Weights of a small GPT-style language model, trained from scratch on English Wikipedia: 10 heads of 64.
Each number is 500 + 25 x the weight over its row's rms, rounded and kept within 0 to 999. Layers, rows and columns count from 0. Numbers have three digits each. The size before them is the row's rms in percent of the matrix's.

# v: layer 6 attention value, 640x640, rms 0.0241, rows 207-226, columns 160-319
# o: layer 6 attention output (transposed), 640x640, rms 0.03, rows 207-226, columns 160-319
v207 097:540519488493491506460454511488488497493464533500524504515489480479507509493487466440482535496493491557496495539496515466525482503530488482499487486479504530498491542496491504507490499480536500520472484523533545488479503480461537461481528492538497470481521471528556515540485476509474506534477504514527550482463539522537495500467506487533524527491511545482496493571491537490481482527482462489478443483500496474471481491533528501537491480507494528519548511457527497514474509515510473
o207 098:494498494496512528472494516489504480500565497525459466491529501503502482516477526505517497510518492500496508496511522521485485536516499518523499514485463489525513494509489507497509526489429490517477536502521460504501488496527525562481456470487502526486514482536467513425497555502521493481418527500483488491510516477511492482496515509463529463541529469502525486470521552486514510500501507509575495510537505514560480492497451516494459454499514498483487503507490552486510499493472508
v208 097:507493488516483534461467550480485489542513508520531491464479492502471542511498488479513493525491504433478442493485490496497485513481492488498513480493504482502499522492471471524534510512476486556518506514485473486501539535476526526522499454485428551483500515491501555504451484513470502490477498480519433482485500483494514513508481508459485523488526501469548525541432509522492538493520512470503520520443516502458498532478533476488452491482514530483509488534509482503508482475505504
o208 094:537524465481474526521528522497504519490461497460493510538544468555532468486487482515512533484489500528506520478471499533469475548493541464478463514519512475510502515495488511480468468495479504479484499508464444495517508457491503478506522486524537508499491479543486496487476518502502462508501504529511512523483544470508524489464491458508527480440486509544523455488500505516513494475494484539472516494505488507495539496523510486505510535464515509529494461478467461510519466521536475
v209 095:496514529519507497504493490522468509504498507509513511513489541518477508490491526480489532561476519452519520575493511503461441503508466536509448457495483492486544441483503518477515449496504496522504535490510486525515524510525493512487515521476484464520557502446503485500523523499508538523515473526475483497475450491491534514526490495512490533488547543493531522496506500494488479533474469538558510493480538493501466507502510521509498504519499481492492492510488482494494471469493470
o209 095:479507506473513461488474493484545501496497465525495525484501483471482510497498504486491514484564537494458500510497530491515464486507494478508525464484542490489480584509511501475514506533494477509521424510507538487496509468460449515548485493498475577494475510513520544473486507500531507533494538526456530517497512525525450449475479507476506483501548452520500530491492500506503517453537492484464506499459500492518485535527510458529532512502484512517501515488523474507508487515492531
v210 094:507507507489508488514504497483485540502491527487518520485486491515487520497504479500504498500483524532461523522467525479543559508483531468465463523510518508473449500472520529471501479534457522555499534468499511480460530527481508477496504532476454496544519480476490489466461499522486494469468480491513472520471509495514512485538510507515469539529468538515475509466497492511523507501522497512495538495495485503515523518476516450503476463472497459455501485493494534513513494432539526
o210 091:506473487456483510495508493471480508506495479482432554539498532512500513525543475542497519473554563479523479467524489481527502490484501469483533504504539491502479502531487478503546518495538474464521495527495487509487460486532465467557516458512514574484454500450536487516526516487504475513540493541488508527476500511529487469513517478455537494477480483512524501515569527533534476487498508544476496447494481545513493491505473462526502462480501530480485486499532495504533517488506489
v211 090:515468498472456518520461512504523489537508465493479530513503503537504484521493431543528496495513472452491527477488490503496447496536514485492461561498471569479546484527463473500498466522509526520549480504491518499498540502504505530541473435516468501491536488500498482496503484512462505485492487492478505480513502469524506502476517536525498503519507474494500547471464509421516526524530489509516509495476454518508517529492516472504477474543505465524511515493517515516497497491514496
o211 089:494524507518504456486509498506512524498479482553513517502487489488497502510537463557492554509503477516502522482500487505505466522494503496526479461523548481505486535498547523529493527516506471512551523534493452488518500512492483513522525507507493484517481484471526529518557486504504526516514479488501525512531480496474484479538510483482498552522482519494437491485540511529513471510490508502456499507509504433499525510485485452512485494484476491484507477519522490453500510494494553
v212 100:508501469478490489486500478464525513503444517462548512495532520551503484507477435515520507471528474498484471477514457490496502454564512538493474557490499500519510523436498468506494508496517500488512459515477508477505485566475512463463526492502509522490512519491546518501565509537503543491513457519486492463497507510468474552482521476468491531522494450465488470507509462497513514491517501511496487475536449516502513500539487514517505480503468483482542481499493483519493485529494496
o212 096:491525526509491517496533487515444505528466498511492443521476494497527449456507481471485459535507462520475506510493513490489475512457502487535512496565514463496480477567508510479495517541482494478471534506495476526504570453461483492517492518494493493508454517498458525477496503492494502503530492525502532498479500489473515503477506488508517520515471577546504483531478494498543472503503465478561522492524476496503522525476511490515489516505475443489521497489500517496524492498493511
v213 099:479472494492511549483483483561496478492552504493482497499481535477476481505504497516513500480510503509539496455490512493476481486495461486503468489526490520483504482406521488511494489472503447458495478492488506462523507518548477512452478549512502495472558493469541540498514513497514527498518510494504483510506523521526486542498489519492450524508522476513510563467497503481413481487514473508532524489504472510513482517499522491497508509494512499498455469458514487505457515486523522
o213 092:506531492449493472502540533501554497467500491493498486508505496526520466518523538469473529489551479502458529542487505533545519486508505507550462530463517508513500478500488507498494496540524481474490512547481494485480488486475559503533453495492480499520542417547539501446464530478457504484489528513481478496479518481499532502470462520474500478494541525498530479531536499501543510519491447454457501524491497490555482517495498485531489526504478517504499501503539531486512450499453494
v214 096:517471515509545500497493501494480548472494493500463507488536528499517521485493531533508554503518464524528461499521543464491498467520465511530514469491500498499486474498465481564471475500549485531468493527495529483497467503426503495480533514512470501503489489442522475513512464536515499462503474521485484518491515506483509528520501510536496531500527523470518486507486515539485513500512527505524483512495492465485532491461510500520501498456497518470522496496523490514516501536531497
o214 096:506522506482542519481518485504540499509513468531518496468515518468537493518500515528502496487463505483502507473468519523536471514505559432469529507499558517492453512498498529492515493505494495521493538526520526473505491473490549489510494523537518442519490519479479477505528534515510524504501523493476514515496504521497552489523510517497538478500482480468477506495497516519464481532534476518483479486447513497532515495494482501493494506577443515520459509533518504542555496530491517
v215 101:477496515544484512509530493534492452503518556526481497508504521506504514532508542515495536509495499498519455486502538486515515498491460468526519492509471529502475482470511533503509505508526514505467538471533499521495541459490498462485524467505541505523514497469492506519476492523498534491508559508518509500496501543557475536533495472500514507488500548530487477476475526505504513496537535525546493477502513530484531543476492482486481479487464503480520512504525501478507466488517479
o215 100:501509489507505502549499504484478502487544526452475525508516476522501524498461484499513522502526481499511562475502480529538508513506519505475505465487494516488563504488514512471519533511526528462481495527468442536491478518522531486540503540525488533469482542526498499507508538509470515484503538501547539472462504505528471511519477500487478463503536457509515525513443514512505472448523509516454510489450520460490461510502491486480466508490473524478537465514478518487494491529525485
v216 093:454527466496496471468539489476480505484512501464533498481484491494554507472490522484521464485505492531484467512504419498484521479514497494520516489529502516480498515463480447506500474462496445528515482530487486501489500499481479489524481473516498510499512509448503508525470449474465471505463514454494461497509497522491478495516459450496483509495488487497514504488491488502527466513524447496524517494456505502466518488506547506494477471515498482530515559515509530501539515450492526
o216 093:525489490528490501490484488469534499494545507521481490482492504515475501475432511469486492544471488511520527518533534507480494499524502517498505496486473566536486473516517500535488530520519541519504505490518511513545486511485490461444455465509533462466466522550502479470494492522492519490483507492462488509445497548531524485490488521474499526520501462455476518505508468503527471497496499453520493508540476498517476503490479501524512479495481530514475504443515497484512535518478541
v217 098:501504483503553495525513518507476504490498498497511531513492483517497523524476531504486535516511526515508492513503496502495513462510452493452462540458509499522537507464498500472485449508533477529501491548485503473461495518507498520502480477442492491533464473459526528505495460498481501449564439504489483465482506482523468532530518490511480499512519524510493525458486496470516490512488505527447484517528469516481492491544519502536571493484497461505499538522478494506455499520572539
o217 092:519533509546496529504495504479519502511495480523503419507452491497533500507518491511510489495496533496514498483488498521510478517507488495527538485562443487464482500493519501519506503514545494551539504497487474535452489503502508506538478507514510500504494524521462523435507528514516502488508509540522518488493493516518497484482502505515518484479496553522508472529492498510500492420533498493485542478490494517461507515496520515445475517495535507520422466504516504463500504520454534
v218 097:478481504460516503527499466455519468484538493494492540504531498478498506503498479494483542510508501515550528499530514522460472501507466491534491522490549490448504511496507496533500528499501543452488476536518538476547560517486510498489473477491506547497526474508529534517524547466514496474483495495531534467562515480500486477476524510482514497503504445482497504522471494489516477536491486542491511501489472478448520497490533480529522509515493528510468543486527507504521545527543481
o218 092:503513480563483518536530532552535541511515456533509419543510484515521495518497535506545471491496495508491475512441530492495492535471526484462467505602477493516519501539497523521517515487530483483508540484468474494515511525513492493501486492498514487488511496493513466546487500494521558499523464523517520528480527518534481508489494456484524511464501512523473477468498525480511512497434484519520519509480485502495507512529516522489499478489484503505502499500455509510507489501509504
v219 094:482436485490473525520525536536494477483495491485484525512506495490481535524470515520477493507471481530443513544490529492468537462478527488520479429475501512529500480522509512538500516532476514519493500513511482524511504476525513510497476493484506542501565467456440472470414489499528464521544506531487499517548513468473503470500523495451490516508483520487510484508483473538496487497504526521478485556538526504511482485513495469450531510522510542533515482481519537554539508464485485
o219 090:496503498503468493541498511504509526496468484501521561465485484481492510511535514516521468501547517507501453501531468514516487487520478497507528533442496490518445505505480499539492474477501504513457502574496541484477494511519477479483500490522490496516481508531524490526499510442519525517473426506500506517480453542531525532476488500531535524490484489491499475476569512503499521532502554488520489473481542492475527519544485504485537561525494446519468529513492487461508467499490500
v220 095:498506506474444486535510498520498514464479527464476501463552507492503470477484504489479528522502474513511507495498477485528554553512519529466444491513532488477521457526530503516482534475520494476524512507510477519587512500543452527529486491458540490493490482493485490497515498516451525511508532503483496484523489522524496476494481499502526514520494501544490526469492476504517504471462465450560458507533537483492512507489500564448487494546507477494496505490497575498493484500492520
o220 093:515467511447482531509487491463510546532511481535465504502499499510495529525542513451478549545506487516485473471492469482490462458441478467500474463517526517507470499493469514496506492525494492536524512508489502483480501545521489501510545485515523550515516533521505523495509489487499479518529461481515530503499474520474565464540453475483508480535538507486507479489504478525502460466494520521498559485485539467512522489488487504503515483498537511504487512489522507488517489505536493
v221 095:484511495459507524477484553524543499502480526543475517508485479501508468519468521470504501444497481463536523497509482526475554492507479494490482488465547512513479511485510493484468520522436486487462541479502528467466502540462534525523476466495512525488477493500513530495511476522501472477511468483484463506482496492548453494469511468509492559483519513476489494467494501474525467531485470502496501493544484463490476526441569508512521483518516480471516491510508479466437504508527491
o221 092:497533526490495533523505498522513488505512490497482523516513492501509484512480548498487498496492496476508451510509546515530477485479527539438532454525504526501506493474461533454520455481526480529463478527480521534445515490509496494518474514487483543507539520512467480535451530536533512484510479503445501517459505515487487539501475516529510460476487525513469478504520493496492551513490522468448511531495513502512485484492487537468494506539462504491490496460466509539499474544483485
v222 094:461496469538436458500520552515498489522465509495470522480513503497517469496482509521543544500510542524520452537493479456485481525463481501519500540477470506488528492497492525510501499557527500533467478494521494474460510531512501516545493440501472473479500448477487501488500497495552504491524529562506493525497492498467452514453501513496488544466475542517495514482551507505483497483474539498481474527504509506510470516481466505517483479474499468483489526521506477496474483542519473
o222 093:514518507502544530503513509493483501486482514484505493527507448487492557489520501527557490440477508446547491493477515480513526501528517494508492458552507490448511533455495473481498490452518477445525547495494502489516449476515528481531522542517541524504471523527510484528488494446507466477479515500493503500506505481490498508511500495484498466540548499524478462508494520513461473475534468511549505542476497469503480495560461514498485577490511505508516538534514536463489473510475513
v223 092:489481481527523493485472487566495538507522496524508509470489476505530485493485510496507529529501475505488509474524489496501511467496442533482515477478454521489537481506509501549477476473474505581507504519488553528494522544485469508524469489480492478459519527485487483502487485503482512475529484501514523509557474504525480537505471501508499472462513526526452500480472516488482514507465468516544464485457483521489530460469472476489537490520506554498484503514531534538469482511506534
o223 090:517536473481534469514485512476520508477523522525493551492498468505468524526457526512492490482492529491499495544516500501490485496523547492500494486491521497517460466500519528476497523481534501475490533493503515548492472493508538466490501506498550493520493503519508506515489528497539486495527530476532458454472451524491505457505511522479553495512533462501482511477524490457526489466467499514487512479500490478524486494541515448503544487569475517502531502481510442509497527498504467
v224 093:526461481522564512498507471515493534479487538471510509489528453502502493535517546537523492519491520492455532507492525521451517523518486474537512523536518530497506526521494505511536481480477519456524503521515468479515498454501495549496503481519464493496485497512520496510526496497465494552450528495486543481517500484434494467462479468493478496502535495506503428528509456479493499490483532529486494520486496523498515466529474510489494520529501521533495534519548457520464489460488494
o224 090:474526523491503488515483500521506489549506470549457512505494446468480524424477538508495521531541532488543547501464483467480447447547493450467491543475492508536456483473532541468501488480494466481471502501525483488536534511497493506480486515524546481495515476510507499466465487475502514471483424556486482515458506507509479530473493502506475493475532477495474494510491480475479482480473482476485494501512492506512476537482520466496482455457522495463453520529466505498455495506523497
v225 094:465493479461494529471512527479498461485458484446475484484510482517491484539520498517532488477508509499562526488486452498491488483489498441518524540475510536538508512511467531499474492509502539474495545515514501469493505494533510493483486508546503454495504546473529467524534483474518502491508530550509490496502481472529474476471480466460516470515529467501482546531492537511476494496466534512476512491465492546511499484499469535471505497499461475493506518468460525532479495484528518
o225 090:465517541465474502553533471530535486493508490494507497493516519517488458468499538500513466488525463523515478511476528485521521483523485511514546493519464476435473487485466525519505513495485493457474483459503503505553468505442525471478479530489526520485489487532473485489503461481537477484540499487480532488544493502465506512492509519505512498487497483519501493492473504450480466540456512502494518532472512483512493510515529487510485526464506486517489495488499519463478483469526532
v226 090:528490541486511551557516517493489519504524511504544495452525493468477516445527506487479513497500522521503521494495505478465533517536499493462523521435477459457502462539556472520478516535487470497428479482489539524512513467493487512484476562487467505514500471501451481496503491519528496528490519510513482495511512524500527486470455496572479526491506486500453487498535491524482469463526489509520470499488486505494513576526504531489468445527503502514494485458512488479531510525492457
o226 091:500468494478476498473522475517550555485504535469505502493478524532479527484485457481527507526460449495496483470503524492468529519509452483479525516594508501503522522495504501518500554485472510563516448498466521490504532479494484468484504487542484518486476489533519460535444511484494473496496463524531505523503536570476511475525486472498534513519503472534523487514488520501476509500486496511515511487481531510506519501475492509569504519524488504502483507517489502487509532510514495